python train.py --hidden_size=96 --intermediate_size=256 --vocab_size=9741 --parallel_block=false --init="normal" --init_std_qkv=0.051 --optimizer="adamw" --beta2=0.99 --lr_head=0.00972 --decay_fraction=0.258 --final_lr_fraction=0.0 --max_steps=9076 --dataset="wikipedia_en"
Each number is 50 + 10 x the weight over its row's rms, rounded and kept within 0 to 99. Layers, rows and columns count from 0. The size before them is the row's rms in percent of the matrix's.

# layer 6 attention query, 96x96, rms 0.247, rows 68-82, columns 0-95
052:59 63 70 55 44 48 54 61 73 40 41 41 27 52 33 41 67 43 44 53 51 48 56 56 34 34 48 44 36 46 41 47 45 56 46 42 45 30 62 52 43 56 48 71 49 35 48 61 53 57 56 46 60 60 51 55 59 56 66 51 51 54 54 30 41 62 59 55 60 45 37 56 54 50 52 48 49 45 67 59 61 52 60 62 31 49 34 52 53 38 58 44 71 34 56 52
054:49 47 77 55 38 46 60 50 59 46 32 46 39 69 41 33 47 52 46 68 53 57 55 60 42 41 46 45 48 59 46 36 42 36 48 35 59 41 51 60 54 40 65 48 50 27 50 67 71 47 59 46 50 59 42 50 61 43 48 57 60 69 55 40 62 51 49 59 55 48 37 50 57 48 55 43 53 56 67 65 48 52 56 55 49 59 33 53 71 37 47 50 67 55 35 39
053:55 62 74 55 54 53 46 47 58 29 43 47 42 64 48 37 55 30 41 64 39 52 54 49 46 31 47 47 43 38 47 67 32 40 50 50 56 57 53 58 55 57 45 68 40 41 45 73 46 51 56 50 52 66 64 52 56 55 53 40 57 48 48 48 59 57 61 57 65 45 30 48 62 42 59 52 46 43 62 47 46 46 53 50 46 40 25 68 53 31 55 59 69 44 54 37
079:56 60 47 51 61 49 59 62 70 48 46 48 48 55 55 33 56 58 45 69 62 54 58 43 53 44 41 43 45 43 54 58 49 47 57 49 52 60 48 44 62 61 71 43 59 46 69 52 45 80 65 47 42 57 65 45 38 58 50 29 67 31 35 41 43 30 36 57 54 46 33 54 50 42 41 57 61 45 49 42 54 50 60 29 39 39 47 60 53 52 54 58 56 54 60 61
078:55 63 56 41 49 36 60 68 47 39 62 45 50 58 49 48 57 37 51 64 59 46 41 49 57 43 48 53 49 27 49 71 30 35 62 57 60 57 53 53 58 52 49 54 61 66 52 55 30 54 65 64 57 43 68 39 50 62 58 37 46 44 52 50 52 44 33 44 37 56 51 59 48 43 56 72 47 36 31 20 58 34 50 43 53 58 50 56 48 50 47 59 47 50 53 63
095:48 45 50 60 54 51 51 55 39 57 61 55 55 45 46 60 52 37 57 39 33 43 38 45 50 59 51 52 59 61 54 41 59 59 56 50 60 46 55 55 42 30 33 60 39 68 33 43 45 32 40 58 54 32 36 59 56 52 62 71 39 52 67 63 50 56 50 42 50 69 69 68 52 40 62 44 46 46 45 56 51 40 38 72 54 64 61 31 49 59 46 48 61 39 59 44
086:50 75 69 44 63 56 57 47 55 45 45 54 45 45 30 67 53 57 65 61 54 42 47 43 60 51 56 41 33 37 62 41 54 70 47 26 44 52 63 44 65 38 51 56 53 43 54 60 46 71 42 41 67 56 37 48 37 67 42 62 63 52 49 47 46 31 54 59 42 51 58 52 53 55 50 43 61 50 59 40 47 33 45 48 38 58 51 50 58 46 47 51 33 36 56 50
101:33 65 58 53 50 42 53 46 58 60 65 64 52 54 65 65 55 68 57 33 62 55 56 39 58 45 56 29 46 58 53 62 50 57 43 53 51 50 35 59 52 54 59 64 55 60 50 42 38 42 42 53 49 44 34 51 34 69 67 41 43 54 45 61 51 39 63 43 52 62 72 62 52 36 52 41 62 47 58 56 67 56 41 60 42 74 52 43 52 38 57 37 47 37 44 45
096:34 52 55 69 62 56 51 63 46 39 48 71 64 67 40 39 46 55 46 64 58 54 56 58 52 40 50 46 51 46 47 40 54 47 62 67 51 49 69 72 49 63 60 48 61 43 42 37 59 42 54 65 43 43 38 62 46 42 55 45 62 66 44 53 43 40 65 39 48 45 37 63 52 60 30 40 59 47 68 60 53 58 44 56 54 40 35 57 67 44 69 47 50 42 49 44
091:38 52 59 52 56 53 56 49 51 50 64 56 41 52 57 59 49 52 62 61 34 53 57 42 43 63 78 68 70 49 56 42 40 53 42 44 50 50 65 56 70 40 63 48 40 71 54 54 46 61 50 54 56 49 56 45 56 35 46 42 49 54 41 55 56 61 43 55 60 54 49 34 56 39 28 60 30 45 54 46 42 32 39 53 43 51 62 54 80 56 57 54 68 45 58 52
100:34 51 43 33 63 46 46 50 45 64 42 48 66 59 46 54 57 34 40 55 54 30 56 60 42 58 65 54 55 47 45 50 43 58 59 69 57 54 34 80 41 44 62 36 72 58 49 52 50 39 53 47 56 50 63 57 48 41 57 59 47 46 53 72 48 51 57 52 43 58 44 25 52 46 45 62 29 60 47 51 50 45 33 38 51 57 52 52 63 62 43 53 40 58 50 38
089:48 32 57 38 43 52 57 23 44 42 57 54 39 58 72 54 50 62 56 65 47 66 48 67 61 42 46 43 52 50 40 49 46 46 49 57 72 47 54 45 62 49 56 42 54 55 63 48 57 70 60 45 45 51 34 53 53 39 38 52 56 71 46 51 44 45 51 52 39 55 66 40 51 23 47 34 58 55 46 53 66 35 57 45 43 53 45 41 66 32 65 53 56 50 42 44
152:39 23 47 30 61 53 41 40 56 61 54 51 56 50 66 57 53 47 52 33 37 49 53 45 54 55 47 40 53 60 52 69 57 64 60 67 74 57 52 53 67 47 46 35 54 56 52 27 69 45 59 47 46 51 38 33 50 54 47 54 50 48 52 59 52 41 40 44 55 58 57 36 54 16 48 50 49 37 53 48 64 44 31 44 58 48 58 45 50 60 45 54 55 51 48 39
143:71 59 47 42 47 48 50 51 66 39 65 57 45 53 47 40 47 48 41 38 54 62 58 34 60 52 40 35 41 49 56 52 43 31 50 40 37 67 46 27 46 39 44 63 48 58 53 56 52 58 47 52 42 60 57 46 65 59 36 33 43 35 42 39 48 53 56 51 56 48 44 53 51 30 52 48 66 39 50 41 64 68 58 48 55 38 70 54 21 46 56 58 56 46 40 42
130:20 49 43 64 58 60 52 40 49 38 65 45 41 44 55 59 46 69 64 51 51 53 54 49 50 53 60 48 63 54 37 31 49 60 43 58 42 35 47 57 48 47 69 66 34 60 51 45 41 61 34 50 55 55 31 55 44 43 42 50 70 71 35 75 49 52 54 58 46 56 58 50 43 53 42 49 56 58 48 70 50 55 38 43 37 58 52 46 71 45 58 47 56 51 48 51